Part of a small language model's weights.
Architecture: learned positions, biases on query, key and value, tied embeddings.
Each number is 500 + 25 x the weight over the matrix's rms, rounded and kept within 0 to 999. Layers, rows and columns count from 0. Numbers have three digits each.

# layer 8 MLP down (transposed), 640x160, rms 0.249, rows 288-374, columns 80-159
474474541538559515464498483487497509417499535493535458503464581528544503485452462513485497516528484446461489480493456493523531517509527494495497447494519484479496491526487461528459486522481497502470487482498505489473501500492479488536530503
514569496484523546442512483483488547496517492479536507508483528483470521502506526537454502504533491521547524500452531485490518523544499485525490461494522506495498531543507486484518527534508475480475484485480499454483493478495498513502514465
535483518457533496490484536517513503483498492468523504461510523490456488506504542514489483458489478510470523525472500474523486498481518527493495520478499511476507490506492478498524493461500528512477547513485442497482458496526480501531488478
486472505550511544508499504508504487483478469467488500524477522470500515438535532517525462488480476494498443537513517519528523534529515507474528475490483470475526484483525485540503477533453535501540595502511466525492535490480481519485524505
539477532510544492463488457480470493503502493464489490496502566466490494528506458520545498505482500462495520467500494524501499469499504479499497494524541477491467457463481499489472514517501479491510537485505563495446510520486506485529478534
528485455495457531456484493497481469501515465492525518500507508494552456512517527506545514488514522542456487479526482525492437519479491547515483569475513502506481505480508504498470483538473444492475525519484413446509528496480464512538482522
483494507526478519495499512534510503463501503468498489485500493493521537486465478513507482512549476489545528475509499495533505511488515467523481487520470506505470513508511498536523502476531512458489530513485507484518443497525492473460492502
533526552517447504489496473524544504488520493521479465475539492498484534502445498482484486547502441473544505539467471508514483468474529539516462502509489527442507524486463539481504501470531504497512480433498496515527491480529464506503519497
501519501503509494487478502491499507555463545483534500523491464493498496482532508513506481487460475504494493494507525524497516491528472537518473511490466450462491495495501507484489515507503476481537496482473465495529500498543484533504548546
465538503457531469507471517511531482472488525490508537470479498489475479514506499479480488470521523531537500527440467473489507503516502496467493531501505468476505501460498492465506498490445485483499539485474536528499521487506500506541492449
517457520466502492535530513568502485458461495472492518539571494467481527472515498539478534505493473489501485514476466453451517534473529533451528538485524525536505493452465493488495530517515473522451520467486494461510486462468500505464520496
500496504495482482501509521508533488532499453541515513507504533482498529467509458465484492524465509504491484483518514530543490480476497520459514506538524496531484486474530525462513524521547530499501471509456515516517492508491485488491472542
483484457463475532494467494515535486522473480476465456471537476496468521493484486507494479468490536474515453513485490475487550490467484549509496501482513522511480491507524503506486482403481512496519502504547507525532481538479530467499475514
442507529562501452442467533477514494457481542516527530494488499494496461532491507491494501502535528501509532531494481502518459559489499445480502494502554497491527491517518498531555507476525497491485470506496534500449516502478525507500497493
503497467468470535491464520482505506512512500520435504489465476511479515495441550517523512490506521515470460467502456466491520487532513499527546522537532440503535510517469523544501512485515508522461522548521519470482517471487476502487501482
491506518506502526493529479547513552487470535504521484524520477508511505474510522505498536508509530545459475497431516490496497514515530483492486502514542483509474513501505494515482497479541520542493479484486538536485521491515534515484499509
481517485492539486466468510501512516512521552498475478487538491540506471529479485531478501494542544534531507471481465518484470514510512477455511505471518485486461517495503504492517527514466480495521506475534504553469527485479508494537527477
492501520494489486525466499505516529529484520498516535504488541499466503507505503505480517500488477482480475471455519525511483482527483485468492504528498490488485516484503520547509475432518514469461504486508501514485480502513499519511522530
509500542484481520457501504511525494498556505523529508538469492497489503533543498486460514458503498489468502509504496532480559502512494484546457492488469500540543493484518500484488503515502508508476509522498518555508497499491517504501502470
521522511478470555525502463573509540539498489488548515528473491540501482492493580509530517501496518498491526491521496517484475471474542532507482506505462494495520485526534471466460516491491471479450489497541517485480506539489496489443520469
542507501496471474490509498514517553503486522535470450499487502494489464507489495507472486508485489539504521513445525493473500487506518422523501518490537493505473492502481458539503495544496468515472536553477497501552514509490517481458497510
506502504505526512485525520541511465524478537530477526456495517487495521485508504490521465481520505552527511525508517513510480483486527484482502438485482491520521500460524513488506482504493509496469532513484543503463487492503511505496537508
477532538482512494548527528475483545484530516528472458564542523524501546504494493491485497477477544477498496507523505465478483468494575491484487484462468498539544510452535469502543514515522470511485485491544498517485520481495512456483492521
501490467515454500499496478506508503457485499460485456510499480523535497521491500483508462478493478501540498494482494523536541515522486522505510496478498485520477503496498540538509533508485510429481500493491533463482519502482476440516483474
458519503487516495510543541481514495500520487514519536486488481534505492491490485544520506519469465434498518474508518482494485505475510506504478490484511550486509485499493479461535482501498540541480471484468532509494527557442517465476504501
508470524507511522507484494501459511513516507504478535542527526527499475540493500492463523508538512519501536473503497553530504498508518479537506533495495483519478465534517479506514545517475515449518502508477508476504522502494514493537508474
483542491493414527509487494495486506485439538525484478482485530477520526463498526489486489474496505479507495514498473504542485512493510508478472510488489521509527545501503477519513494504510499520502526493539458483526506482500506459465506494
488446538499515475502485482510496490493505513462548523506510479506510516499478511467481493435484497497562543501519506494524502533548486516523475498505494501518523503542489546526495501431531498537524509514487461481479475464473476549498472471
516481498530488472486497513528511464453494528540471518515506502492492520484506514508490509514535557485495488502500499515494501442501516529450484518497527500496492514525480506466500487500525465470555480540495509512465559498518490489481450494
487523527517564535453517509491519521492518521521456508482521485499529488543526467505504516498469504529493486454539465516503481506448519448461528524498507504492499538530489522506509495551498481487475420528514446485478537503478519543493493503
464484475474490543497487472474536549534518497521488454492509466526507522518468497503500469513504485518505483513482545474501536508506486513497541496534538494485525508490509483497524518502489462494508501464521440478498497505459496478512515500
488505485518511491495523553489514496469501487487551439496467481497493520510519528501478487469499475475507510488495473486533507509476500479492469513535516490493522496524466551494538517527503483526513497513486473526509500489524477480492539486
501528493483480486480456510529488476579491492520518539471449504497508492515518543461487495448468504538484506524509481543485478521506490502501501506463524556450482476472565497514490476527513507539500457482507490508531487526491519483530476525
510534484511488482486531484502493516547549448490515523515502460482440504499515514520483504502505510527488548523505502504496462522517519493530499513488524512513528515501510519485498519473521474460478509526514476530547495511506522474542512538
507486491480517480459553502502501501537549519454490505504530517521505545468537490476460480482523489517486472522491518474517491476499499475523469503523512505508452496538490531491510492497509519552522521444501511532520495446490487514496460589
563540467530508535514488470547491452536514543532491521445509495510480470526509482502502459536528504537497522510497510531498518482522471510529505461490510475460463464479495493460473542493508509454530506513469503535515511530495512477505529475
478478547477524480500515526471510507561513485478527522467492500439470502465479464509489543505545456489465510490523536496515508495525525504505483489466512499493486487459531502492491530490500494514498488500500516504473514497498495462493500489
498513517480536488492525494461497478472508488518465514512459500540481500522512499527498466496528527483456485508510469491503475500451516514478478462505517559505504523511492458533507441511551512496497476504523490485514489501495562463502504514
469497498470528498535519485481489471509499513536524510479513508512489515517514446537516544477520463465527561486504485512486489489462500470469518496490510479500526514515520511527509515485503475518549513499478558465493477504533465498527530539
566475516501533477526469473487508498495538499441499518488508518501529514529493498477508479494515524464504482496518514510477490497541514513488519481510490468468478525495462527516474532470521506448514472475522510507483485494471492499482518490
526504487499511520501522512476512512528505527439457498440512533490499519562491486476507465517524457485505484494510537493497519506509456501522516493505514528530517525457451555540515492467507459476494496518508496523521447484479443482522447491
519505486511442492492469511501518458526533482545550553509526511516501508524500495521518464492510466529473483531518525518506481493501474509495515515470475502528468542501490493507484475503499498505514517502491507499477469532484494492490507534
489534512495524521506560534543503472483511551473484504470499489515458476492497526501521494488485473533501504520479500500478489528512470498511492450512459525485487467442492552464529518548520541543474481485520456511476513486504523527497465490
421506498509485539511541507509505443494445525524495442488539546438491548434516511488509485508448463484526494470466456477486520504483509528500485548501504493547509478499533429483480502539494491505499492505504527537527451485477521504496522509
516553528501484471521514472500492482460487536516502471454512507493460502493493469533496489481441549497485488509495528486479521517495513467499510486534503499528520504536484474471506520479535512525517499491499531506513502506524505503512494528
490476504513476496485495488525491500528491499478550505455495517469489488515535492535532519522510494510466533549492524503453511488524480487500509460506467522497467530519498530512495486503519493512514484469509483439491511485480546479515503515
491513507450474492513505494487496508515521483480480495453488511516481507488477511497475469486498521463496512530505498481492521498486480500486518507512502530481506494542445503507519515499470483492503509447517456520490496506506491505525478483
503517453516525470506511475453497519492539509506492476535515529486506521467505511500542538491495489494471488487533534507476537499494501477528509480487498448485481483497473545519495519497515526556506476519484501487538489479510470514485472497
505570530462510487531448500506482516500511507498517506519484499510528463496528518465475441538517547524502510473495508471509484509491494517562471519476546508503481524501464445511452468527464495498501513473515515506524499495482526454491526552
478523531456515514507568466530478527520500482486527505542477533473518514447532524514539507487533525484499478490455462509499516466538524488518483480440513510549520492479461458464526494484494476508499499468508459430473533475497513504459495493
505493508508555480505515500532529474469494453479510498499508502495489483503569537475495513516494458499546494505514519484479535514510495493511518464552494542482531479507525523510515479512500508533472510503459504444482500485499520523456470465
513520498520508513478482512542503496480505489521474490470511441549495487499499479509523476505491496515477486494505501450510524461453451538497558467478484477465470530498517478452512509470493510533515473505484474494510509513518519506514496483
478534541530486520514474486445515486502541478494550511481483475520522530505489524499447494507494472492519481532485495516506507458513477513497492553510521501525465500529448461489490498510464467482501460461545421523513464516493533477522496456
450517462486505530515507483532527492537508512526490505553516480515494506531525451497501491504519525477558517524513509507543507486496530481509539480490515546514508559444474549484530475532520468543491504510475496522509502494490520452527478526
477473492489522506459524527507518489475516449509441466535477477505485501447553523487508473501498518454507528501510458476496567474488474504529521538470503479545498519459470506488479532500494534498499487518487510468485527453439494501456479503
544506489550494494469530481500496498535495512508468518502475527490476495502535502538510496485479480520474527484494515527498524509486514524477495503509466505522494467510545523534477434503491506505545470482553525549494478524507502473518498466
512528502451497510515522502506485484509496507469535529477522505541461454506485483492511539480541498491454517526502494528482526459484523478541512509489481543507541504503471475460500566494566492528468508523500491469482523487521487516500499504
471501511552483455507515521502435494488493491514494514482523504495523526542493494419493528447497483505499495516514483503477476457511505515547538513500526502489520516506506510498526476550497499493516511489494545515495538541513580505466493516
521490511558541492502505490560463502443529468500504539511514499475506501515492498501522523521514495494477489468511515498473503507521476543477532482512522475500493482479522475503568509557496519481505479479510531483462473493517495531454511502
486482488489481517549540422522510536473495514458506508485515502496467477534476487490509472535506509508502483464499514474489499511481531486549462483533496524521536486508509500533496443506483519499486500497472500480514491502484472479479513478
496477512537556513528528479476502496522458502512511466465493528486505484486473486521481496472507469491488515546512504469515466461482482501484491456497486485491499477510499451514502511508504485495508499521520483498503461495484542491520489514
506482498476458485519517544491523487535473493522497549485466519485510515532519538523554513541515496536531526524517535520497484473467501470524514498462502468523502497512510489527474529473485441419464447522487487501518522537506518484534473492
513483485496497461459513474478514485525594516488521477442460520460523516490511487533493505504507493562504489479439484502476560471514500498533456496534496523514476509536490529503508487473522493454510525464497533466518513481532491490500471486
457449482500549497478464516506526514486533514496509531441486491518527532520521482505531478505519523536552497513490483506485525483509486534497495431497487499516494497529546490516467459510513526499537494490465526522459503438441531478501488517
486492491522470515526467485473520452531477517496451497461463461512486482511493503525445496511474501508483459502511525522483468513553472490466520552484484453505523528484464518475501482524452524518514507508475535465545516514458489488578504505
539471435484499499504500492516494535539493493543493508550498485519508449503503502500492503515465518469521478448492457447503498512498465511515548527486480540489493522471511488517474492493552488497484515469516523523512527540482528505505528480
532541470509502489511485457524463462482497472526474531521459532530520523480511542453427540502513478486513471476511511508539504445517496509514552512466487490477504485465451483528448541502484465495487498536488515532526489534443510492516530544
521477501519497505523475511498503560500541530494500529482508486509517483524505452471520510481488485493509492490514475496506532484438505482489459471482500496525519493474509546506516498474500486481497492492483450499467483524462527506495512459
497492541509501547535488501462502504488483497500493512496472512528513462520549480488531510528478499478448500536454495505492519448502490439523491504547503513511473504501501500502494487523532505525450498500548543456499498457530529511504463495
442445509470496515516507468499509538498475511460489461532491497546487497464496505473487529524487512474518493523521526452528547518473497530509495461496466507528499470517518486475530462480472464522504489503508495507507516524501509467524525555
483525520494489467533492499519513478525520484486507509478481487508483476504489494489473523556513513522507525517494480507504507490498490515535477459502513477511479480482533514476532496489494470505482511461522544483529475498494513524493507550
511521505528457491464504527527495477511504508505482499522479476470507490502538474546487446500473512452505515514484522546472514482493510497495533496477478448476494548418487539463502535494499525438510524507536526482449479484516487498447520515
537454494519502511461474533493498472467526481484487500504520519522520467488524479487477483538521481513513457538455547479505523479480507504507489466459488431527522501486496504486488532522539492490492463533483483523471511494525539488479501473
511513521492507512546468449526505500471519507535504508504496515483524456510514504503510474534524467481484484471479477490505565468496548536504513494461517480523481475490528519492461475542493456527475518456486513492517488498455435544495526505
503487530487495556478471478515512505557508502536532485501512546548482483522494447462452538485459499465457467490484544517477522535493497498476521516511506493483503564477500440498542498478499554499495467525552488513486525507544508473519501521
498509457494518546488459536524473494515500510487499497470519497530493486456494505514478473464529548483514529522496468491482517512501491450477476494494505501497487475547487512492465490465527506484516513507514503488506515496539511515503532502
494501457482505457529499470515493524498494491508494466464514496495449504517511522506532485488539491448484466505482494511505531458507516515474488538483520483470538504479517516507510529497494517483460515493503454474512489504490496492530510542
507478498454484466563507489445526494533459537472455545524462528533470495535483541488542550547462519529544487478460490515467474492473512504527490503486526529492437535509511493533492493512490486533508468473522455468489488533522509519483494508
501502517503505477465505512516497508559533496487495470503537498516493447493502492486520531519470511506530509503508500492464434581497483482507498496521491516498497501483460477504465507518467510502518529479507518499522501515501465498459495508
521522478512534493525491536469513509519500510475486501527492478523523519489496533493496462509540505482509533506489493462462483496494517511480473493508513509472470512460450482527521503523440521500502492482464509510445475474458538498506479481
540523509510514511500501493518511468464499499508477483474498508504495517450495509507487517492516498495475502488518477496532434486498472482522484502539478490487481506518543479490521521513441511524480501509516485452491485515519525491474513462
533517483509556504519494514520496505508474513514518493487551501541548484524532528518558534480502507442471520476504543546518490509487500476468490476510473520509507511465449498472499442504471489439501495542531519517481473511499508472515470554
515532527472494551476498484546502476516489481502503495524494533492538493494479483476479496505515477509515547460493515484503507520517502464484516487495461477503484493496479506513478457487474482492479490493479500485484513493483506510519515481
483513480469469491469490534484550497542488514464470474510466508519529483506523514453509510543538524476515519510496515514481481531509489545472530499515524475513532477508468483485480471559497513500486532509490521491500519502514432521443517507
476498544516467529495483514525489514493510515455473501481498482504521484473497472517479511496549540497524515506484464493515536550507501541465457507516512474508497508510514445441499522526462508525493482496495471448517527477451470462495506514
544479485461467468514521514493492524540448496498443472531498510499506528489508509477514486491528502528465501513480467516508458523492501505490467497542505529483505512502500458500507515524478549475478547496505496490525519494454511511522494488
485539485494507505528463512478496499494499520475511502457500513500511471526498540507491484522472492484479525482521481511491528465490521482523444510493491523478509507506526481559457497547525549527478505508469505471456534477541490506478503515
# layer 8 MLP up, 640x160, rms 0.237, rows 289-374, columns 80-159
485504480483518501520433494516502528492514530511481505497487506440472545511507531512476497487510475471477510480519559471501484557475468503536497523527494478533515492495544493493490520517506484522513515500457498517511529533509502536527519502
524491495536490490519494520501525499540456487485468540521474483490492488525501515491467512511551522538516522530520502526512472524484510503478514507493515491487533504467472544484521528529483528561488460475496529561502546499495503467461505513
500497546485500483447509485500499506500512504542505492480488492564526515465527519475522515515506512542541481498470502488501527464537513511534482463530508486528526484452505479458509472498482477463482478529504461489530486452508521542491489466
482521476527464514513544520545500491498495467501484476510518467511462480523499503523488472453511501497506497503475507489518526481484520466521538534456498492476528515534464514488478519544549502463532472518517459534471574506508481541498473424
466475502506507526462486560511505499526516477456487505465519526549526504517466531477504506529503507566478498485502518458543529511503501460476467494456521476487501476523509511562477488491514510507522511503503495463472493502570514502505523495
518496482476491539528495502475519502482532505549470513530515519500505493524514496482497471503480465493498526510470505488518450466515514514498533499503526494444521506496490514478464491542537511495537495440544505450554523514514511462500510466
524456464509464508500483500472508478492466533522489500517503516510474473535520561502511513482465509479545482497462506492475487482486537464453508488500510463486515532473479488493488489494495499520501504467476488520482514517526486496492464472
444556469530499497523541515486495490511582472523514496506487494536518478531515518475502508520473548522505512516461480462468507471529541459493521479510528504542465512465522480465507505511521529507500472496534513522499531490505511504445438525
529484483544511529455527497494485492512498484519504497493504489422496460534497568494510502461526490474514537498490524516514519555489479525511511506520501502500480489486501508532495501550518494489463466504511471513482507541529471489485538503
479524537502510472510473508475493542529505497504507476445515503492460479535482483453503541490465510459520517516480473508508488531495469487535492544505481497446540537508483504489502477500533505527481516515521469489505508471529465531522509488
546477501466478540530520506475476520512465486489518498507490526474473500501507482512497503496481515508531498514458466536471526545500510473487497508489523528555526513489509482503485532510515518488476528458473479486538475521542459537470530480
522493504459524508523477518466528477511514515529511522491491495514489518486511537470525498520459501438492513499473529529492490534495517470450477504486496493484512521522507551537511504471502501510533492492507456495513513505471481522481487476
453504501511462504494509486504501534567488518501435525482509471468502499461453458509526500498480494512499514472517479508531534514496510512479471457543514507460509515514524469493467492450488529486486478465516519464527477543470506547524503501
521507520487489550495485490497569504559495541495492466490470481437461518514513493503490484492500557549532464547484496495466511537533475518482522480502498513493465512482519505485485520511518516513542496493545505507469474476446518479466502528
480495504490507486479502516472499490503520498486520500538551494515509510513490483485516506437469502467502522527519520461523536518538464491487475467483521495485493458492478501512502521431479492482522509460516485473479525481476544525500511509
495492512475522512549547488470530494506498501506502482454529517497506496473502527521516504473496517517507487503515523496504509558531438504489510472515516502503474505507439512494472498499467522497502474534487512502512461466535499519487534511
531519478526527502518536497506525521511484528534491461509531524506457445498531531545490512544483498513452531532507501502510492489528504493515490487450462498493501529470499496492519472501494492485515524508508475500541521502515481529490449526
498539454504527491492511488515482527511433463480505518464540479495528474528532557458473474503527475518500471493471491502495461467494497497472551512514516499528524510459505525490485508483467476488473501498546463503490505526518467483518531537
479523489491512553496538490458496464521444502494422478533481528512498469535552521492484520519507477475474502498469521505484469445481475522471518493460501541534483485484506516479540509530501495532517491503530462539522483475526492543491509499
495403491500520508517516508469492477501489457529482544477517499516504519498505505475474502513521513508534492503472504498491473515524526505518478465517526540523468527572512521461529462495490465484493474466488502513451559459483496551553513500
513497491534522512520504486529536513539535467468496506503501515494498480460489490485479471490522504474509473499478497520455517473518501528506495503477524478509542445525505440479528472486479503462512467499484484503477536462485514531493473539
527488472495529473492540548473554513496442469512496516536511514505468467537513471471484528520516513512482494506529504514472517510501469493499507512533558492509494539492461541577495483536470493533498526531476472493504462475536505492536462540
506517510502532495481541522474500516506526529520489539500519497500469502486455517494514507512511488532492506480500490544489470495516480451486466533492496554458494497503521481467497452533508492457492492472485523492524538520522511488516513487
531543468500483518490521514436490522513535540443504463480512470493492486477485506533472468521499473473494523495517501504504458535510479479504521551493486527526476514506504496506481521491480513517472528501521447497481536468546492495497509496
527520448454501469505466516526504489500507498490533478459501496516482468486528518521518524493504529500483486461499509505480520530532495524535499485460507500552523525473513511482517482510523471555504486536492490509498526504505505527474500497
506476536507514483493496467487500476496528503507515534541493491502498526473520468491496524504549481507523499488490478513475455502505547498541507521472511514469512521488507521501476507460500459450479473550528527524518509525523488492436497518
528583510472453528518503517477504535484509523497477545481505544438485477488486508515513535474495520489503507493503500484478487453501519518489500541505512499511486508498492480465525516529504499534518429513466522502472487496492501482508490513
490478480479470476558499479473516526538513541465496497531504508504523513522468531478493497510547466534524496492478503540464504527488534529498530519499474541463507482515489475501477494497503510496517504538505499506553500518496478473475468458
454493497519509488512470513519513537436527506503512542475486492518474549503516499465501458479532477456491492497471473436507507480524520539495514506432523515554468472463470524466478510508508494469480463497496497482503463477552492497499499503
513526518509512502470483479516470468516453518516491509524498490530527479480486491519504508520499510513512483483495495533536483520477528460483477479557485481535489483497475546482499502529515509550422523488489493537550539510504481479490498507
497500546506519477518475491495521495501516465497488514501502504476534511501499513519499491486509540533513529528486507547483472520491521517488513520507495505491444486448523534511553482525480487463441523462511486487546512498544530540512534516
507529439485503528480478478540468509515461500504481472472482527534494514477500511491499487491524487512549493522479502517496497475501563464506530441485521533527544506510478496549497531477513449464466441464519469468511502512501459516504528467
479502527537505421467487484473519497479521569550511520501532504498540504453493473598492463499498545476506499455498505475472530485536528547507559460512549487462502492543498513558486491477481520479513478478510529449462553460539482479523493503
476455497504490464471527475447495509495570508552518529518499500539472512475482503501514483485507518492509501480484454483458494510524494525536543503487512462563573486462514543483510539547480481505460507484499504544516511512507470536507480503
503510494542528507495522538484525463469502502503465489474500532465491476527504484498493510476496514483513461435502504468537510509451517500493514496505472534468456471499469521561486466493531462527466486480524490491508501562478490527515503516
526525526525506539482527496506490471478496453505499504465512553505475500488488515501539522501531503476496498487532499520501457499490528485496489508474499468442549487512476498493487427441484481523487546519512511533513493459470531554495496506
515524487475481488494531494495473480524462479529498531505486515536514499475511465506516496529489515513499516473516534492509482485469568498511548512528471464562534523522501543549474487512470496460531498506475467509478531524524491486506516496
474518526470488486484505474530517483510503493508484513506493501488513499494536506505513543464515509556478576515505515501498505519534453508519484483506516522525483550437451536494498519532458471510497517509491470501472475505547504461439470458
476481475484537492511476501542502520510504490487501499505527482489487468513487502522482449512432503512495499491478541474516480512418495497515518521527501517484519490527486520475530491491504488484468564526521506473563528478504473533524465488
505452503494496509522559518471497485486471498528487513507498456453503501417525525470499455463449505513487492488481488495526451520492515511468556482531516466561503513495501551489472487512516449505489524480490459449493514527504513516520529501
494472515492553542516513533496513502494518484488458465480519478503546482476529506514502510488529534489536499501529455491492544477531468471471516459532482499456512491489499510494509501516497479509500483494470468494516500513509504507550455492
489515535478537453511511506513508514491475519524492471466490539515503480479468514495482493526511539496475513463531463502495506432450517516538510526518563566481560466506479489506497472525484495483474536447518505457514530471490532554493508515
558497478469466473508455493514497496512503570520446518455501501459557531484537502485483477507497482515494535468498520550504507534469476517556468534533503475507451478495492497458502486538481503485462491482500499460504492533542459517474514539
465514496521503515517453519479492510505486504491485542487497525506493503535535462476526462516536462532495481534502486524489493501475505519476486505490559449512470503511513500477509475486462491477512521511468497526481477526481472500514454457
529474497526514501536509526472543504502517526529484470515526470492484496509474485464513518521505520515501470494469466508529489535505537479477486500474497478501495479518478471501501452498496492510465486508509436529529491487510473575529556497
517493501493503483522529488514514507511503498537498477489504487506465496480520530474453466489534498529491475505497513527521511512493470507492507497500465492430515512484525501503495461545515500482499483504504542478493532537493483477482517511
496546510538499432535521499508475470495517502480489525488511510511557535466541487465544531546484524487507509495464496486509484485594471522489475476477474523534493489491494541503487469503500476462473480496544472514549545503481510525515467504
526539504520502526532502474448563480500519470463480462510509524498487515536464520534501481507485477515542505500491492531501463498529515490493500445534495457488517508511524519526534483481482524521470468505555516466509501450544482497518522533
500528502523524518542538459518523505484540515509458504470496516446508459527520508518520519513468499511508478515542512488502449463500489497513499535518521519489476463477517542534508464488446490488500501557484527475477484505523498524502494463
454516453475478532480499497489487514473494465516507505487513509526499495513515502514502503547502492494474511488502491514521487494517516497530481487514457504497447539476433494489488507467493493476435482504496516538521524499485463533515565506
516496494509474509489479520493513478462557521498512540464515480494476525486515448507483475494523470506508520520471497538510509521524551490536518484505490476508491454507478472523530527518469510478527503535513494536491528472515512515491495520
510482554500493483538506487486514471541487492525489542470483533494496485463527495499496548496463496512486514475469497436460527531500508491517507536504467493536486507453498506497492463506468521508469557479469475527509476465492476501479536533
469541502478480538454508467474494496531471502484496553505542539461523489518563509474515482505529547484504462462531499498496534539540499530536502498459466491513525506506463528445493531571509510465464525453558471506472479523528487491487484465
508510507541534468516467443470519514498515510510461490481498446472524471499458479494508497521488521530486515495500503498496436551494498491512476517539504550506569459481559492476516456521521520491493467500504533510472482498496462500501546510
494517582526440502489491493472504527516506496479519543496496503508485474478464528471474506486521479504573469474529530491465504481512490544494497482478532534457461480514468480543528520523486525486496473492524493470476495474449480511504543480
471541500500520473494532480522518496492518486507489493497515511526492459487493483506519518511519465488501537498506519482509484529531532490450487498508525468505513467509527484459489487508440500471551495511469495478534499444476514521484476467
521510536510534504498480504527520441484487500508473505535512527479459540489525533480490492445467478516472523501474529517501525520504478485482520547474508468539493463489473505539512524471474497472515494541454529502406507515493491516511497494
522522541504527524477533471478509508511490499530476470501488492475506499479514516476523484546462505514482427513492462450483509488474499456511534524489530544474488486514475535499488523444543520513470474538503462523525588480470503479505478513
507504510447470521468499507527454506490490507538506491506517489506469490506452525498533439495501499518474479546480493487486505512517476510485507450503524486514436493510478509461500457515484508495528496502514539490458567439482500478546555501
523523522507490531490518472486519508514511466524472461513558490470477491514492519480517500511461480462492472472513527482535526548474518496470554514487499488481518500529513518532497473518507522508490542468518530475508495497478513562536550477
513534514482518514482482488539464482480556498484505518476573537485481463449523511528503513545520538456513529441495477543493479550513515475437490514519502518459511478434486500465493489488515545488534533523500485497446518488472533518507482447
535443503453504510493528489487533503467489473485443523488511516468498456494509484502515492491513525484511478465486525461539544476516503542469513499534511472471482500483501484506510506514514447474508524502510479550505536488540537515502497543
505544492510471505485480471503494517512504468474478465463545552510505520494533546522476509466534506473499508503491484502472486525502494492527508499465499479491495515503511520460492503500523510510510466487531480506492504535506541481511468480
504518538464491465502505451502443547552496500506501520511498505568507501485500492472551510483520507475518513453542480496460481496505500489486513495529519511477534493509511518478497549489491487494459507494534485476468522551477494578474474505
487501488539517449510510481517493529513494532502482495500492530524530471536518477478455494492488460497545468522471518503521540508516539481509471523498494505475491456497508475509477497484553509518524535488514520544494486482506484455473456520
512530480568524540466456501504507515510520499494518498543493522522471482496513506538475490533507519505499479496525508495427544547507451530513500499503523473522537481525534498501503474472512515486470484481509434534534508485533488424532531504
508524506505486536528478493519486470532510487505489480513476525463463477491519496513510497539492527479512509510547502516485504495479509500512506523511518516524472507508494509475484530486472509469545533499480528501497511490521503503519574524
483496486503513516523508438495457484491513541486452567497475536505538480479531484496521533432493506458510468527504489454493496524479530444506502504482506575558503486554479485473501497494516536438514532533490486489511449541482529525521442480
476515519517478520492519523475498503500464510540519478527471486488504470479458490496445523470554524528470502504522521498521517510543457515495545477490498521460472518467537528484525525550517498476548507567492466508499509493503492491547515487
523522506520495535496484472465529479466528494518497463495483516530508497538509477481506496480572558477455523500499485484529524516508485528501547514490475483489517470533534511502562496501486512482502484482497486501506491537462499510508497499
505469516536538519464496517525514489520461486530492515539539517469572523522487524538506494522532486494509505505463526484480522474540473455440518498529511514496551470483482486508470512487509466532481470523511503532492491449452502460511452524
513490507437512439557512515459521494466495496532515500541524493467529544515553499504479511484540505485461528524483497496504526503557464489534477478497547544491431504488488549501536485476486490498496519471469484509532515526512502437494509499
497521545454485504488496487453509501510466466509528501453486478461532503478488484521493464507489520494487510494548513473523475554481490502465483499554502444503538531499489520484490462527487518472480501504493461500502509507498534490531460502
502516498513494504486456481499489541521425552455482486492526465513525524472516485482493418514494481524548496458488521473516483538529477467513503478505517489510487486464482466498469481518488519469472494483586542474450512493474473450518545505
496497489509457503465517456473498502504501511480506448456486508527486493480533500499482482521472487507531511478494453501526545508504492531492542506523529442502508498474475514506531491455494510500513517492506461488497489468500511520518516513
511508517505485467514534479512516480535497491529541495544508489498514490520506450507542511495489517552507516479500494509491506516529515527497508447490472508491480476508472471514473505482456504481494522514471480506523501499523510480531484513
524456517467539516540511511533523488462510515497475503507483458553510493511512534508515499534515534492514494483469511491523528515489465468516475464502573510477521531519507471571482483536487449472497556517474467494463460519503520534492499484
446506507512506509549523447509511461513445484524487513483472482505480519532537497522534458496499474503497501538504468532506551525476514487488538500471526479472494499510529530489530497500470491508509490500497477508494468488507533519505511509
503454484513493470514524466508475538489541472514503472499525494479500468495498477495472491515485492542487516489473534478517517552513522517449540496490537520519517484473494486490491486473546497491490482476508499483499466492516526516534496488
479506500491488496520498501490470514498550505497499506494468474513491484527510482522473450538527527519547506487466509529466532520497538468507481546534459489520514547501455537456512508465494543503537500513480486491513492511516477516514534487
563522455537523514470500506483527471495509530530519509504577510496542473511569513550491501471481486489509527495519483469494472489494477480528515502498554500475510495480471507493541460541491493493549474485471434491536472502528482520488482521
502496487528448512508501552524474506528497460524497494470477467497464476472528458521512509504539546486509473434491493505472498497496489532439499469502478506534513514479515495476537504510490512542512523512486480491493471510521470469497486466
460482508499494502522502488495522458475518487483514512468517511513465547498494508509512448455503516519480482500455487526486500522481508501491494511481484498504465508524420477491461497493507519437502526520453523510530506468513501491478474459
517506476478484490528466513505539509490492494537537477518512530512452500464526485469487529485489478496492493540466496491449465504505530480464524491514531501514497494500475486490475489503468463490463497499539512528498508512504477502476516572
461543522493516478471495498499510547514495464519517480530495522493546504495469547505490529516512483488517452502538481471494496505540467493502508499485517518449486489487484504542467496536464466504483490530531509521471545490549512497491493501
514490531497521519504521489528518489473517513479513516528501500465509500492472507498522494483490505535517495498496465447493491526493505468563566530467563520483476466526459514466511531535505526503546541530520505507489473490519476502487495456